{"num_hidden_layers": 8, "hidden_size": 256, "num_attention_heads": 4, "num_key_value_heads": 4, "head_dim": 64, "intermediate_size": 1024, "vocab_size": 847, "hidden_act": "quick_gelu", "norm": "rmsnorm", "norm_place": "pre", "norm_eps": 1e-05, "positions": "rope", "rope_theta": 100000.0, "rope_fraction": 1.0, "qk_norm": false, "attn_scale": 0.125, "bias": "none", "tie_word_embeddings": false, "parallel_block": false, "init": "orth", "init_std_qkv": 0.0272, "init_std_o": 0.0, "init_std_up": 0.0272, "init_std_down": 0.0, "optimizer": "adamw", "learning_rate": 0.0014, "beta1": 0.9, "beta2": 0.95, "weight_decay": 0.31, "lr_head": 0.00455, "warmup_steps": 203, "schedule": "wsd", "decay_fraction": 0.629, "decay_shape": "linear", "final_lr_fraction": 0.05, "batch_tokens": [32768, 65536, 131072], "max_seq_len": 1024, "doc_mask": true, "train_tokens": 423600000, "max_steps": 6109, "dataset": "wikipedia_en"}
Each number is 500 + 25 x the weight over its row's rms, rounded and kept within 0 to 999. Layers, rows and columns count from 0. Numbers have three digits each. The size before them is the row's rms in percent of the matrix's.

# layer 2 attention key, 256x256, rms 0.0492, rows 0-191, columns 32-63
104:486515512513495485506519483538472516504526534528529533489507506520473471509492509506459449480520
118:508479501524482512471473482536461495501522502471519523511501535553480517528508488475505514500535
094:482482482480489488525485502478537466495521488482483493533531483484507504537528532492529497497444
081:500507489483532502504494468521467551501488506504511549499453498521481505474499499495498511491562
071:502479485486498522504482525522507425505529520475501437495538496480506489548522509492510460493452
076:480537491479513508514500463499489553502485476506523521495414515479498512499481472503489530485492
110:495541486470524547491541495495517529499495491535508509511460489476514473519478478518463507478477
060:518495501504498516501516529496521429484522515511508472494558485513519513533512551496511474516488
109:521534498484510512506485475476478537499482480537491506524496446503490502492500489494445517483500
124:523535492468496477515503492482480535503486478554522525524471475512498510491497499509485509517497
068:444448530516510478464522478500489566524516525512540554490463514484491513488499481528484476510565
113:495522482456517489537486542459507473537497524522501493483466486521522507537512490468532550470471
111:457520527487542516505529487504516496500504488504470504501532477528513491536513498497528457508472
041:456472493499513493501499500499487567511518493473517550486461541491495517498498448503519513490523
113:482491537506459473515519509504510468488508461521527518511516526508547521521502487496514531515512
117:553535455488478497520540432525488508534518525482509520516499549463460447480507486501473498519520
039:546548528495512532521487470519510439496490519529490457499501477511516499524514531515484499503499
072:470428456516520468506513525475487546481501508495530524485513518500525530530475507466527469512547
103:448512505496507526459467501524513459540494447517479443485514525505543487542513480477570514489497
103:499505510491526529497490439514486496491477516479498492495500500498526481511519453501532511490526
106:512528497510488506483514441533516542471482511450482511501474476531448514512520495499517532497489
114:501477510457458460533500504475518532530484506538512533504549508503521494498522518489530503504516
104:544484541541504533516513418526500481490514471516478505522453471487521505527493473493452487502522
110:531541495541511490515511512476516475446526459510504527495479523479505522520513504501527533474535
117:519507481448548507488515490482491503490540512465535481504483503462522485518463463539456507527520
100:517535541525550466496521481489492488517503464536458517514454507490518514528510482478475523507553
102:551509484494425505454542550501511506526508468499475503520543516536502486487518530459524549498461
104:490518503494480498459491484503502475500490502527509504510462476491495494519504460532445447470490
100:497474525466497486472481471538498478506530496448495500518479488481481473484512472516494463483476
112:490504518517532542477472472514501500482502550520505478496482486479500483542498476498464500534504
112:517487462494484467519514491478504476523484482507491503519503519526475522525453529498465528514516
119:432529488469474509498509491542505496511494518512501467484469509483506534513535509497503499475528
125:527479475507473476473471515491514484507469486479486504522541545517459482538497535459545468514497
116:489515458490494525492484508485495478519510471469498479492506522489485528544501541493532487499445
099:492539516477516480520512495497550542509473526530487526464457522497512516505491468538477497469486
115:441435508489532480515471505500478506499527468453525496510498536530474512528494519497515517545529
109:517538454498507509528521507488544500486487517483471469480468466448529513523527468498523505459489
110:492536518445463521521475499470542511496510477505539526511520565492515494519504499497525519483462
060:454507488491517473509498482494492581508466478484510527512445501490485501443499468531490521485525
092:494527483477497502497500486490503552501475467513495502511455485493493472468488494527507511471462
066:488505485508500463481517497502477567487483475513518534491447490511495551477475478461499519542506
062:492483467508502469469498491522483575475504496458519521500445516475507522484476488494522492523520
128:498459490537478501491501493483507460542482507497478494503524523517484512510532525491478512504521
102:496567534480482515511552491488513479541516493533516542516515505506519473497536472517507515519510
104:494499480507485514509511510526525456454509491483471475514526480470484503507498478496502492458499
152:509517491509473509484517519476533449491505527497482513500566510518521479526503500471489483473504
108:477520506491535491538503499479521481474515490491543588462481578492507497543494510506526512496506
112:495475528494519535478468498524493515505494479540501488505527450540533495520492499507465478510505
232:489520489487516521511475460505469563501507496504541493489429511504512526494476494520500514485529
099:479463459492486485533493551495526469461506498457518479529515508489498493517524514505527509483457
101:493472516479488493542529474494486553474510493544482516470497496560494505488439516538481485503510
114:514496486524514511485483496496503506450483480466512484501533462518504537507502519530505462557488
117:568528489507475516492525451514503504510516511462511486496500517479460509490480502499500505504496
122:512466451516471460478540505498513484515504501444468476539478451471431495512547483531458501501496
105:524533517518501477509478524505515436480538488522522515484442538506506531516483492500497561476504
112:491508512491489509505480496504484581556487522545483492509510473524483502480511483484484527484456
115:490504526451525502526473460530491470490506508502518517477455562497488495519505479497512495504513
113:462535526532519548540468493520506458486532497488498487486463519494502526527527466525520506473486
114:543514511464507484531502469504502460519498486518509524507466508508500497563517516519520493483509
095:512470454515467533532498539489522507485499485490522503489511498514497537517467512446551554492451
099:464497541519487489470524480516481482514516491523491471500489523492503478490507534523473516511498
101:536488512488468458514551520511498549489525469538523538488531532521500515491510538508510498505522
103:491456477449479489532522532504506512489485506461505477506507512514504503493460516505506542505493
117:494454535520510524455486480519505444522519470526494510453452492499505508524461499497530485497503
117:484475507526477491474494535483532462497477469500485540531589502536496459491506505464499507473478
085:490499495526503520482521538469537424501501496488500531523570499524503476512517495478489504504477
069:503499497465495479525470474532451570497518505523497464481442493471491536487479514528511502493529
101:488473520492443465504502531519457573469494514494482499501477479481473483482524529489524477442512
110:443496554456481476469474495494492524475516506536511509507497493467520513455472500475506502509523
066:487480521522504517477521537510564431487515503490485528517539492515519468521533483512479484507457
117:451528564499519529526479479497518511490525534485485465496479515486513503509507520477526462490483
063:494505522495493470523472460529473592512492486513501503501435498475512518458459509504503508495539
090:462472515478474445536486487527487580494507513523489499487463523438516507450462516505522502490548
113:435451534509521444515515492479509507454520455534457532551501502515493555469496532524488483503527
105:474510594534479524479507479525531520481495519494503491497484480490516482478525501506474530480504
113:493498484506464513480511483490534483513506548490523397533499507521459513483503541518498469477481
078:485469479460454464530491491520489524456487506532522482479478506488503455506470570488501501503522
134:494518475443504475520502445514484567486508516528490514482445498477497522483528512510510537501533
109:520527521553461490485502499514480535484484503490475508482488478462512484506515494497489473461512
106:543543529501493522505506511490520503509486535517469499532476503503463484470526495510519514475463
032:471521532451507514485533496526548463518540540487488465480527495471554544576569483526524482532458
111:453474470505489510464516486542522464501497523494500506528516518511528502535455497498467507470498
105:517522450479542510537506561521497516534539530457472450501492511483515487501526484471557498524497
048:531452481554476498494478524456490482498467476495522539530534506545456466452432523471470509493513
108:526467516481506533439515530533509531476512516564461509498494462518505511496497478482511518491485
085:503467501518482489492525551472515466496507497490493527526586504522474504469516496493471509489473
108:496491477517511507508509504447503489491519505582496479494521500468521530488488496498486494546558
111:499481546557548497525512509500503503520526429497482505488533509547492540515488496505507504500528
108:502483513455503497474579553498524471472461517499474527491512489496514505548517459526527517481505
110:543546507532510478509468487481482496496496501489532498515460507479492499501523504485479517518508
106:474507554499491498543489518488502526490544523497481447515512482481484474520524503502479500490484
111:473486530479493480492441483487521537526527540515498523531454475495512562490500471553471488520541
114:486515483503480512487515505502520470467501550470479456502493497485473463500482558477541474501469
107:490483436489455499513490539445500531487495495486523507478495502499502523495492510501504493489508
105:485490539479496500518499469531474540460461475532508500473491521496473476460481490498499505528518
108:512493474487502510525515510479511472511482549472518500528467510480482479439514514507517500499524
091:495506508474493515463480462539435564507493526491530513480460513459506528507503511512522492489514
073:482473553512437501446488483508505553488433514510502561516491488476550471491496521474542484454494
092:519506422477559525538498506498485477543543506493506473453502490491454526525535487531478530522507
064:514557532487535495534469481507457534517493514491527461491480480481523515486493494498480472485525
059:524522499514486492505480456495457564537481490522511497490434488474480543465475496519516514494525
095:490481436477534545489474507485461457465514537479462487483521454542471513545495527512511531513502
066:523494490504491507505456474501456578501494507534519500500426502489483527471455512514509524506538
110:473464492518512497496479505523524511474531523495461481484492535550514454518506529529541508480511
070:547497465512490519462475502524426539496493491504538504472454493503465503523497498510491498462521
086:503518578517511460471531528498500492504509502466531500502513519487516497437498477515528484480479
108:514527519512485493506522497489493505498511492529547493453498547505461451490523470533506543467508
095:508533521510487474486526520507513476505462510486516509525496495491514472425452526476530499508522
107:506513482518513529533464482487521474464460490505465525505543486528477469486506502469498551493468
035:511497508564495486522450465506466556497467453522489536517450500497496462451474528477483517459519
107:559516466503476476475539496501505488492470496514499517490518504526482495547481476519489449520475
109:506503458491451512515505461539490519466468499449543500469487536488473498479469523521452489505517
177:491533499472513488519477461522479552515512510517504485477444488471510543500507496517520498512535
106:549519464519503492518510506495483500519539517512507529515490503492514496492462471543472528468508
106:529472568515493464535518545519494532528540496508506512475477488477514492484504503506562490488502
119:502490510526484501501524564485545436510489488490503535525602504517494479492511503493503487496476
112:511478440501490507459489467500525493481467517465447520507464476491500542491499517514529438485489
081:477509475483541459524512482524491533504497506517490506462459494469502553531525509480516494512510
100:493538497509526480514486478488486526497549538524488523471484507462532569506530500534515477489481
107:470463486489516523518479469534494520507483543494540507476475491517464488521460473516488494513537
113:500487501523518516519478529521499499487538493529526490541530475522493503491515472471498536533554
101:491495491548478500536527531496529477507463527484499487514527498503476536472514539479468462472534
101:501462497469537511491520484549501505460505532517519498499474519469485551469505490495488533491524
111:527506537547529535474485509466511502465536526538509502502477524524512507509461482505479514526470
108:527477475493541518467498519525534478487517526478535478506522550505478541535517520529518516484498
106:486489473481506478526483516477487490475539471553448501512514482526476526492487514511495496490468
110:520537464482486459474510580522516490522514498454542557496559487462506509517472509532462461472499
103:491516556513511506536500538518521491524507505511482500497478458488558531541491454472455476486498
109:484519481481489460495465493514410544503492485506490501535483478516446506487481487507482462490509
087:519518507465505530487489424518456523527521506494522477479422450485480526515488498510506491525521
109:552498523532485538463511474483469485525498504532506537501506451500521503509487536493495508490491
092:492490531502445474546516450498504528467489419542526516512511466518544519485527497475530488518506
101:482489507494471521460498450494477495501485478508502492531489487490512507497490529446512539493485
100:509497487478534552459504525499514461539503561502489482501509509506480480548522493513487481533487
070:492493520486464502509498438532483526512520495514513484496423471495509528490475489510527525518549
069:484497521486491504516499466519484550496519507512516490495427480483515536484464478517540534494541
110:522531469499523521508525508494542530517502492472506531484496440512507494516518475496484529512492
106:479479468517507492434510469536493471465457527501467515499490517501504525483520515496485518497487
081:527490501492482494547513481517488571498529473512517509517467446525524526519483474485534508502535
109:464502499488511525506472473548496471529493521474521504496480490548521511526508511406514511504502
114:496482503496446509491483528510493502484496488523516517505480493479474477507553517501501546506498
045:513522473503513484498494508484501458489487494486475481494551481489495481544529512516456431508448
105:513553472511485528510516482500471498500522501498474536512506468513493516535544526500527540547474
070:472519500490550505494458452486513445516500509503494506475527511478515530528507507491498494483489
102:489515498519496521477494527466506473529464522480478518458515520507481480517541497502496492531485
176:506481498509474499499516558476526442488497492481511518521565500507503462503519507489490503489467
111:496483522479501506489476440508455500499482477477509560491476489549523488548521506511497485455477
108:494464512460515490529461493478518483552516492434540465502510482550468489538504498487489469496475
107:531478481515517527534521520456506538506511515488542491459505551491494545491491475513476431514499
104:442496576514465507556524473503525482485480465530506489449499540501505476482534477461489498507462
119:520498514499456462486473537515481521516477524498505541485519552492500541490513515494532518484516
098:531505465497471473517513511505480563527521546480505513512482498478520531535483515529490528460518
107:503481491555508480496472506456490542507475507482496539476540498471505499490516493537542523500538
108:491547500503540465508518536545507564509499518477519521494496510472495548492480465493489470454515
106:522460451482496500539498498459490500522497477507472510484525488561499492529484453482512478507460
115:536544451496520535499444520536470521502512520478444458531505468528513454494480497521476507492553
099:549548532509499507504489538473501519549499531485541517473468500505486537478475497505494525492546
106:525518542560492515493490504522469472475478483483517508496486494536507517467485520521501533498474
104:503510488491516486505524551479523479473503497480479487448475497497519491515505486502514478508561
105:492513508531523530491484520511507484519524487497475477501466482550480544513505501501509509515509
136:499487485536504467498505554497515494503499510483477495510528545517492480489521480480489504459497
084:503521511468482426551494490534469515491471456525510498534504497510466529484504483488507477504509
079:476524528474472503480492449490479511492522488520520493488437473480503538482463489481480522503507
085:503501469523493490580532545490546481496453488485515542528567526527510468496516494496540489490462
077:505525489464486477500496480521469497517530508478482437473453502511492520491466467502502499515546
071:463497531474490489494485450489470532524514498498499458488439481467502551489452482518528508524528
116:497500492495537487532517536511526495518480537461492520480503526468472500472462474546515495481513
118:522495535510450499540491489492515513485510477486580508498517523498480529542512476477501511473515
071:499504508526510504470506528491516450504474473497474514524583494512491464495540538482481467504465
082:502490503504533503521476530522480548518504518505534526459456516482503508481476503508523506481551
115:469467497498503491479471469518514476504448508483473475496530502492523507521529523453515523503488
104:470512493513527483481519563492497465487511552483507540483521530458515518492518519490442532497515
089:530504496537481533440482467463490478506466504520502519475537472517500505515494530477479523502473
140:488485534493520487541465483531442548534506529485507493474457525490498529489471490484493499540531
111:512523544477495488555512499523517528453542490487445475502473499488539470489509512480504480500474
116:523529503447527511468483530513506510472517484513519493526471521499502523519487459529492487491545
106:476484524454497531534496443513485509507502491511503483498523431515499515529497524468488506519468
043:500536499483521490495497457485500497500499505521460476483501495495504521526487503515469473507494
111:534514530467455486464493538517495517466498470451457485484501501524509466475456520507495519528534
117:498482535510480481469511546502508526536511564501468526492522511537490487484494530545535534487518
102:562495482492491481473563535446527503513514485493520522517515445487472486521477524525485510506521
105:482509541534506465485484473512504533475468466474477473514518489504482547455475519503522531471520
107:466526535514535512517512521488505509516503476471519500470515458492484520537556454540493480493531
104:503466502499492472539482479531521479475540482523537503490530555523521486503532493479542504525471
105:517499549528462508482529456488508488456492482538535498486496519496545510477526504501498504493492
116:459538536489485515537501498500502508524510520495512486534497481484523490519483472467481525498510
105:505522512513512483512503515560492543483503496474462452489509496487509517473447506503508448506491
104:469489510468575496519499479523507476513524472492504501514532518506504506499505496492498479503522
114:462495475496467498516480483461510477490485501489508483508494439497545482532494533498482460500497
112:478496479542553560501497524466497471493482474506492561497509474525523506524515490541490485539539
106:496461479475465464481442465511490496519463524488497492505488431483509511548502499477511436501471
111:526515516476535521470465476500489509497497530528505506527488500465462531466508511490479490495514